config.yaml
head_dim: 32
vocab_size: 4096
norm: "rmsnorm"
norm_place: "out"
rope_base: 10000.0
attn_scale: 0.177
tie_embeddings: false
parallel_block: false
init_std_qkv: 0.0243
init_std_down: 0.00443
init_out_by_depth: true
final_lr_fraction: 0.02
batch_tokens: [8192, 16384, 32768]
steps: 4656
dataset: "wikipedia_en"
Each number is 500 + 40 x the weight over its row's rms, rounded and kept within 0 to 999. Layers, rows and columns count from 0. Numbers have three digits each. The size before them is the row's rms in percent of the matrix's.

# layer 2 MLP up, 192x64, rms 0.225, rows 65-191, columns 0-63
089:487496489470573503491415604515484460507521448529535550553450562488454510518463450569433504552485552438497524537481529544470510424487563512534523498498480539506527486498464439488490468562467536
111:490534537521543532523482535534490443564467465509483530538437504451491452518475480465563525533511455484428567557424464452476454477432506461538489563462507483452424434498485508454461513496445450
117:425446451493492508508521439521551456561392437535455474482536530527501487569516469543521477513506528478593514509481550497538411459504499506536447493489541476549519533485453481469457465491524567
101:508545475532479589534515472494544446464506494455481527538433550438497458551482434479469530456562497458537552471530536542493483411525542463445518506493511430460480547553463531435452464489485529
094:531558512535565482487398527562536526515534473449516488503497457504460495455555503471490468505367456499424475463560492550496506576445481474527459506441489495479481513504477544513503463562489468
084:505427549408542503541527511500535568498513438447487455486468439415482496548531473557438491495488498453464453437493514484442492497454515510505504524439423529530486437541513441483447468532505504
092:459477475457560476572488506559485458500428511542527516486475540500489541443509494564524447504533503466453449551519497467505465495613498428521505463460506426400521443536463468502471502508543510
099:531512517525488515550523556520542521468486513525497555582497462475569514559528470538538515523548567443575533387568526421464542471590483498522474564500487505507487485558520503508516509484493517
104:519441531453481465584514513512494503469547553518434540504433489482505546523511550490548450510532536490537531475535562412450483458476502513547577563536540435435467515504426512478501527479554525
077:505507560505476434483489435445470406534469497491487544556538511524532431503537518505589561487558544497438524543471500494488564414493514491535483489435502502500464467568454472478454534489500559
094:595565466481497528552498512591506443549519461534480556509483459573490413506427431523581483500457559498521564498529506506499509470503472496496531473467545508430488457504528523514523473541522468
101:578511490527511544528553502479510476517563488520542446523464533495495476441592529542528495449427506504580517452500575521477505538543537547489433453469568536522483435526482449502577512531481498
079:523561504504484525457537492539482466498453509544527517523471494531566510429488547537561510511591467482453568472491492464503564493529406499391556562538516474533500543505516509512454570479461501
091:498456475386408487463536539520485503523543481489492517463490448552438494544453457504482497503520511532508488451512458446525557520484476437513456498505472488439587533579440492517484559526555544
087:477474454444532536507514498507523525495522460560448550474486507497507554503483486506513473526485424535505511519490479545456542463531495519493468623497534466545426511496516557436527572578438407
124:509438440450456468518556540526568555426485518530517567488508439501493466539525460526437500462482528464533529477575556488424517495525518476484505502504499533510431480461505464494389492574502477
103:419536582551522445494527496553514582544526505514497504503511440457533460444493444453474523505425549416448464496471469573471493544515540508469531549491447554521468503489528503549489495451460513
070:462436568495421486523507473448511527422529504451503483497511467501503495497506554424476515572524451578505507413482557511441476420495558478465429500438481522531526505502542448475458500477475492
109:480445459438436523472476516479469473561501467474525397543422459496564481541527539477545528465519493543441489489537522537503444509470469493502465498470546572508560548527487587457529462503547530
091:560510514469508486490511495462488452527480462556463520441465448481536478421477440566441519416498534500516548522456531449496507483570501499498565550458507523554445517451596461543450532506519462
082:449483481522500418512521481529440453566587509493464535479523488480491501462510545488510490581488447491413502563485462515432510564449577452473530456485478495562494547490565512546506469492554481
081:404480519537437515505532568452482527427484456432530468473540519499530499454505448496454452518531477508524515421484410498475488457420492544453490490518480448486494522576495544509546524524433473
092:534500491535559509537544476481481485456494493472511442503546491505457489525482488478524527492532476492465544357494463464540490592386466493477473431471516468566514525468485501488463469471449425
108:393510502539486573507471555487535500470475463500525463486464555533521466464543492612466502525499502423505516516472578517503532469531463461430508556529467526459509494473582485509477459559468454
091:609468453508496534496444504499494449505552588464592534535475507493498537547500513488541495492479477538540454527524583508488520540555522516539488563611519498491517485571537500508532497500568505
081:483493501524470488478476514484505515562541525464584556520549566534478507497488448477446570478497500577474525565473479546465480471425550522565496563478501560402498425528559506509529536518518508
111:497571546562464481489475519452506520588520539507512479549445546488492434504496572483500478520520521542518471494487561558450539531532407542502477486505461487478421586488529441457458498554490456
092:542520441525491469479510494497491413485551505514483575453520542449551439439448436501500443502567547517425546467490460471484575489461536517514478585448476498546499540513500541516445520494479454
084:568491508528512542553494470454484453467485535537547467482491494436504581539439513525552482477479492536470577443579457511560576505486506531523511506543522551503502524514473519467462498389531567
115:466467426529503572491466461495486559556495480495471557497558511478437479555510506459441494527475484532469527519465478563549491472458516462443588491447466566600519512500453453460458474501448492
103:507598526547495473509472540521547477442464451452547455505444538571545483429534498497522494550566491436498532467462493478513459463541537429443536515551552545546474531422544483512497505508491515
092:512528436546511523515496543511503528507484459468447516461453400469506438436499509546461453505484462509546513443474514472537518530511603503545578423513475501558460549525544549508565516477457476
097:533453546477477549535515516541510468525509495472479513574421544492463483529527434509525550441498519507506555539511531479457568450619488496421529535448469509554509473490533490481409518481453486
104:472533587468447493497511501494518485418502549492458423525512500581502533578487533469483473496489508445477505453574469484473454537531439512540435425451528484422473490514508575510454501474533520
121:424507578470496486460510520464538419449470494506502451534481524537402504569464488511477535551506526483455521481503515533551538542541451540470546541434546417464463582513503478524469519497498461
119:589483549563516451518511449488477461476490524456462511527456480514504545564478551441461499501504482522474481503464499489489454525559500536518537536545514575442526495465547568603538427426480473
096:519506571544446447519531501490544514499446478460483435511448580484520548513490565467424505513494437488528522471509474452525510488429450572516513415498452448508534499470475443471483535410513513
091:475466539475507514502559503571516539481462425538477543546539460499474553507596485499457569461474554546458474466520526493537506490561506453540518531493544546447453535478512489486465522580577437
087:467470491518514477541582538489530484480523501488561544534479456456559481385473479487494484549536595444555459420487450461484470503500553502530498486525423470483558497482488565499494556501475467
122:498549486520504491513469498549563481468513462488497465504509457427549463376574481473495477519426498527488513514529448496495547495473554531451541493509428490549442494488467513510446530592445436
074:501491504519454497558456505474501472467531555464518475486438507508551485532510544521509414456496428545435481431541506534539446440435471479556586484503480517512557513595522503536522566495526465
100:428560492501483448534499578502538497417506511511502437483448510488517493503561503515501590482563498546461552479488476465516529445520474403505439488415504461537503473532483489484491467574437517
082:559537488528543434478501467556452465513522509497456465506482529470501415520533471452466488501496536505535558443542459525545485555449461463559470533529539443496555588521512463500451425487461426
109:458514519515435482494545558472479541473481498481535471526483540530518443406517529472435465559423543498517522526495511557476524524479565504515526533399472528514466482444570472471553470503406494
105:485536449499533553474511505425499516568497493527508491534493457491477519458457495528501451560513420488480478467456465494540495598483546574387534560463463481500469542416481545471487468495464476
081:522512531521487618484507498553521452432458525546470529499455522509510533489495530520511491480460476464498516428546560499527518448599512545509494499515528365530469580493544501502488526481458526
096:460501443464498503501482528446480555497446448470468440495461490487487535474482522438540532566551498446531448509528474447457530613448525517457555559422500498538522479453442510476489473452541540
113:462469492509493515553465517461482464520532540464517477453612514469471583498427536553516532550502542492495551498496494449466478494431459435493560510526510415449497552521535471418469522485501449
116:556535526489475499470518477484487503568481555502489543578514394459486518483499562434498485464506501452509420532501516476483458565457506532539546402456500558541536527510508508516490503452588546
113:524458502529536463494471467455501416500572464494549566458455435476480530513487576575475489569463509474499479509472496506478534537499490513469416455466497539504561442482505467582588485464533488
075:442489490541483502504499564504519485471484459500483458570520538545540544507524625504474506529420538508493447572505492484447430495449522570517513483494517520527486467495487450470517624530470473
099:460466588485478504476533501504494515516516526527508453483477610439422536522568512425480508452505501464537465586484432517525493541451476518488501461466491494525484464481520529480426432516530584
081:513512480572502562495462487502469471475498505468509497507473547490488527552532509501515526468462427601399468459496490491558591498458426507514553517542480390471493468442492480550536499470523510
096:495449581449454475504519525526494529434452487461484517518528536516535560518453460544465442540524475520491546487511402472547442497486416539508438497468474502522503533482491459471461498531570399
094:582555499508525514534485483472505473542539504509502464493460509445535503546563542501505504538544497580436562525451470500513439528409445535454434473509489516457536526521466515539598472481524571
104:456495509450513478546449492501502481494506467526547557554486494423545503465434439496495497506405562518411520505486468507527532541593429446475497528485465523576499563528514502509514520518444442
113:533537467514569402496521474545483550479520474517513632582527479485455522478476443470518483496487539577566484499481469393495485505531446501467515448509491489474493534454501443523489490480499473
101:436526563537444510467484579464540438443492512465438452507494540534491526510477487466470501480482472544532481499506516429570430534529447493527569543493548458497522506506583491523492515496594565
109:426514438536414550454460494427504539588486547535442520507454497509531445467437527472501553583454515534506450534472528478509514508561489438544564537538524486528509532520479506498541515493463477
085:431509484514459534448486504474550488494462457460462517471519493502517441490539588464497500497554530488442500483520511459550504413526518532466465425540535474401465503505570574541474461424486476
114:441599464476472497469541541477493495538512481467465513555453474545518522471492467527501493548531502469464497527531507502523528500451542415482510543425587495454515578441584517478495562494461429
104:475451465504473601489523504490533545444495550531499518547485506503545503493541466508543605509499484495515471500529552515529450472577522387528572558444490512548419475496514468476473492514491453
100:504469506487569494524484497521504530541566454537488550523538476509472504532448484559560433467531423516427534534474390474508503517422571533506531545547507487475497526504492537533555564523564509
090:495473553527489461577476449474525472506493483460546416527510457543470604576505496522476477542525469545534545477509487510476512500479468553523514527509587450463507519414494582444450492535525531
091:460487508562507435451493540441534529496514550509438488472539550648534471513513501445433510564533501457465492587471433520471482476488501527577454495479529477452487512499501489504460524502490518
113:512590438628558453478482412488477536542489550513442540487512515449498499423464463496515485482520500490517512466490572537473470475475550485431483520469510564532572481486518501487514528542508526
100:447507484448492417456441475501470551482487478462489488552482525490451416545579464485490449531490536383538503457513509521506475446496522571530503556529500398513535511470537512502460533523499490
092:484516471535451526478478559459485566470512492436523555508543609443478487493515563458512452492519607461515463485489487504526470552444504469454480547466546509538594523484515451521507519548546521
106:529444551515493543555558516489470492501430498469428533422574493487508528531512489486461504507563515502532523508491539426537559442507549497435523522490398424534495455506469548502427498511483533
086:465449546497413527503527527454544553545482454549442525595503489473483554471487500548453492470451468453541520472497502503471543496531504499525546477514453537513437457490563472439484409530540432
112:517501492565440501431515419457474501463502554478457518409425550452486492536511502531498523489493471545523478539535515556499483547482506483400493483605513473519547530466465474543453457503444505
127:461569565437448489471510545564504572525535514471537432498555469516519486466521535561605411507465478503543504526414476495497566498499482575510524497518506497551529502467522495511442465497491518
125:553477514469588451498461493430443484499477499528550538530511494487547522504512481559535485495484494452450499554480459511514538555449512556523527511538463462492463377470549525523462468526557403
103:515570507521499552505456540495471464466522473443568465532484507456555536489490475531510478576456487508542524558478531549473544447567490435552520456505530544552517562550432507495487478536463400
096:486439509501442516495559556527512537524494472469476569522453483444552505469480417462465525469439494413489473473497450502518503513549572480552511480522460451534571466504502522491518603466467565
077:505513480536532493486464486523506476517564555514491332536527532523475501493495491534533507506537469575494534443571464508543490505457504482499497507473514452617425482479478491519538458449515522
096:555432546520537471561526454468518491589470523494521514443502421456502445504497539486481524541515512526474497513549569455467522528532532502516478482542475478561526365530517439554469507484513546
121:528435512529454511501558528545546469456474522530473444420499524468456514584594451526472512407442474466528475568474477479489515491447508487491497531482474499555403445494533514532510469529490493
081:561550476489485465491508528487443486486521516550544469558480476487497458465553508569534488480502526502513511573572496550517529558602521402493509520469491486534525542453449526452553555479412505
088:551477512480530507517483440503496505524477500469510533516496479496487490587449522485476477542480518631563514482524588462417535481537431447460542458472490614551495495476500509498541481522527521
126:419555540468424480476485515515557465404471536537485437539483517512502472527559525474446550507523521461578486543447513546493462393570501480521489471469517547553471505519495502474457497519499539
094:487482483483465454499475465446508504454515532480436509461453433396491469594541417452576463494542537488430496496510478462549563525471477470505467447492473484477454562494554509501489451517530482
091:459515491478511518467512487470554462475560438474481481492409558525502523548552528467552478514542474468514430557530435502514384483436496517569498532503540496521532475434474455573489512462469491
142:434536452516552502492428507485539514503553532443483490421543508536577492464522514501475475536525545503548509540519547571403503493467556496557557488475488470474506436490525533490580484479418498
097:463506487506492509477511520453473455473559501575471454409429543493508474458475479508519535530582546493551498588510494513515411552478461543449462463506471460436420534470504518498481549451495508
080:484487465552541478502479460510562530440505549530526535518532509587452500516486535554513506527434458589539458503445488517454497532516436545528504438507461404504499521474487414509547497515454434
078:485447488568518454539489477480518487478564469485484398506497484528511556554504470479503516513513612529564573515527486485492578475439429449434510464452511488501534456498482517523571526476463531
088:525466410554569499515519464475505449520464510524439546436472511501476514553428429473429501506459552556517507504522526502465460544483611525412493537506435494473539492500497529554519506499505520
085:491506525428538524477549508438456511515493517480529576436488519525495482463508512537512416472486496443495466449541539448538516526421445532432512502547517528556621487523494502536441495554530523
085:542479432517540489521438522504426519526441439542522536495547508485439519457438401535492525530482559512566513533422450515498489544447470462434555463462487527465492519493491546462536458492540497
120:493484550452440501511457511484539497549482458481549522527530480572472462568429535479507500567519442521513518464486492491432490452539458557516476544429470550514458486511578516437569533518490418
105:564529507450502429490484472477426478554534517489515614548466494583500514493487542399515510540487533460442512511530500497496531534549511507581495433460502477499533516528488528508516535428559534
117:488494477431521561540449450516496492488488506504543528445496455489477488501455494575516470570521528544546541451497444544519458435494485548504487442535485449369531555488439524468526475471443485
088:505540518509428474504480475509520482505493553517477433523448457529430581507487480422431475474568511511533413557463496509516524529544441545520522477491511497563464528475517431470511537528580564
082:529508526572479516516567463480449520481532547499478344510519551470431515447526517473511542490524463509473496495497530500524521510517440496452510424506507459437440521457461519512479488402478490
092:467535464439454497468567493486511498475521505543522491470528499542417552507486480459444491453500492480503455484559554428455519483456460463551577523450552559512532541534450550550426445472525538
091:514506523527475494430575534529517589534502462447477505494466478517480430557497463472495533470572410513478506580500504497478536468459497507530504491464499418543431472495445449542492514569466438
127:513536529493531504467531470456478540528443491475522604569535530515548523515561575467578463431483501498479509538446513486450494498513574543525445559480504538468511428498541494527588506470524526
089:521451510485425484555482468506469539491500538537507474535524505576497498439448408496423564464506511493490503452478520562504478432502533479489450507505463469453454543498526429452572568577505504
091:572516505460494551499512448569464432472507487541501505534498501479539436495457522524552483461477439443505485449474490529457453471506534525472417482545407535532425480518419465477553521446467490
121:468544463529478472548508502595541463470564536463487476539456478543516517492503491496537529463455484507389496467454525490532437449449467433504509540524593546481432552510513532465502533520437498
124:495521488541527510505508574537523547468480426491494493470487577492526450416564491515465525536509549508495571491477568510516485553560507548483460458503479495591418578554448438497493505519520511
090:543455530451516563490522489453489541481448565510538516548556461486505506514539527551509482464450545517503441502507437445471449528503545536514467557528511520509581470477620497480422502437464495
094:467466533520531481493425459495568520512554508453463481471510561502483522540496479469498475496565453535516485452464470543543511468434420563544551488536505444418529488535556543566511433464532545
083:545504491480474557456516510561526544569489472538522559544579445479506490570469519470535516427480469465508493494517520521576497551536571541514480496518511449368530473532518483516540512483562495
099:513529457515523494497518450519515497432488436496563447398509399456495525448540522515508487529451489489534458507474449520512539482496478495445466554473502513555435517412514519539555491586463458
082:497457540502483526472476548426478546500459518560484589497493459446503546493529471559523484445539462495520484441539498472443593543485564539489534533415453551475490437518509542525442490522508462
091:512509553517493507511457492471522532557526472554450544461573533538532551498483579527521480508451501533477536457473408504493446567418471562492517547474514437418529512534433483462466475498456493
105:517503507542482573526559478562491496490390500510498473522432512491529498572499564537490505429486489444547507435496573485580461487527447489477505463471531484482465497496513440464515454437547570
109:468554429522504526502459506607520464451497495493448488510504527447547473415523504530508497539509480504521502463533495550472524436491490526455542498525460523543535506514494488417573543591401524
067:445517457460509533509505476495512545551444510489491518515525571513512471492482450483491535510519546521478511468430515534493458512458605397513436510569497528515455495456523504425412535575450494
107:546517525524499528446431472551527479536476492496473623520453503486531518524531486477489548522475626462444536464541478515516532540560547421537561526504518548530534482529471533494509492470499558
086:464534520437529544440489432551486531456495460511508446534531589521556469523511512454559543510509494470509502460528448457493515474536438412525524509550483460492465496501506557573523497477609472
094:523483565484499433518502527476498467460514445432529512577537565478493560570513431502463561516476563520508470509483489450518509520525483421509514489479557546573504517566487569491494570545559481
091:578530490550503386476485511492478454560514526474406495498523446481500533487523523508511489533441512530476497487428482552526534533556497560479512517543525529506518493484397532589523547535520551
106:475511471493444549438433434552436492401476518476433461533486530470517485494440442514475424484529537514510492545483468527495527574463501464463493442462564521558479540530532519468509493490539436
088:467501370478516535509434504497482534453485519492563483536439483522484530486526522546529488502577481563430530457486448475489473501467594487509508486535498551453525492480395531459473544520462508
082:502515622527476505507506473437480452517552507493450542472537577550541466534512503476532487491592437526459518510503505549478523445544572507442542449463519492461524463510513575549490492545489547
107:441466494552521526497501461534552498495494521518498435457500509551525488493482578461459604450545448531515479550450484487517434490482491494517500531480482575426516448456505595494504496540416450
108:475523509488503464480493525500531573526461534537517444450431456439538543434474496562475531497423505525542505472521528493484469525530513495443496398531423560569505501519562465491461479523570452
105:445535450534508529407532591554488536458483497530483440460475506503468479467512484513498510556517460425485563427491470494508469548445468531448487541500449410542488524485490544513521506432440474
116:513516492476479427524597516519502502510515539554478462541513496569503531461438551501470454502379497465460421544514514519528481573569518456497475476531459523422561491506481502471527533480524461
114:528400507485515513506540499573500430460499499543499534458512425498429518543444525493479512568495517580463492504474468516539519505502493467518440493503498521501523571501391526428553472438451505
094:558510452523529474571525532506422511549476458537552600551490491408530473516475424582483503497477512513481524477529508503497533476439539486507491508510429512553524499542505472427479463574533522
096:521497488509522453436514528493444568508473458534487469489444472480540512440541483522549531464545478507476462493554450424550478563429524523503469489548507513462604510462463526486556433508560567
104:540524540416539504432586534472524530552469495556583521447495471500492452545525541457461501442495482526461475528468531541563490528445573503476494484465513548481503464448511531542486440464566542
108:509482469458433525539445514544533489493522491501474398442477452486494574538500571565516511507431460456533465486575526497473492591559414513501513499521516478439468523490502505547481488479552461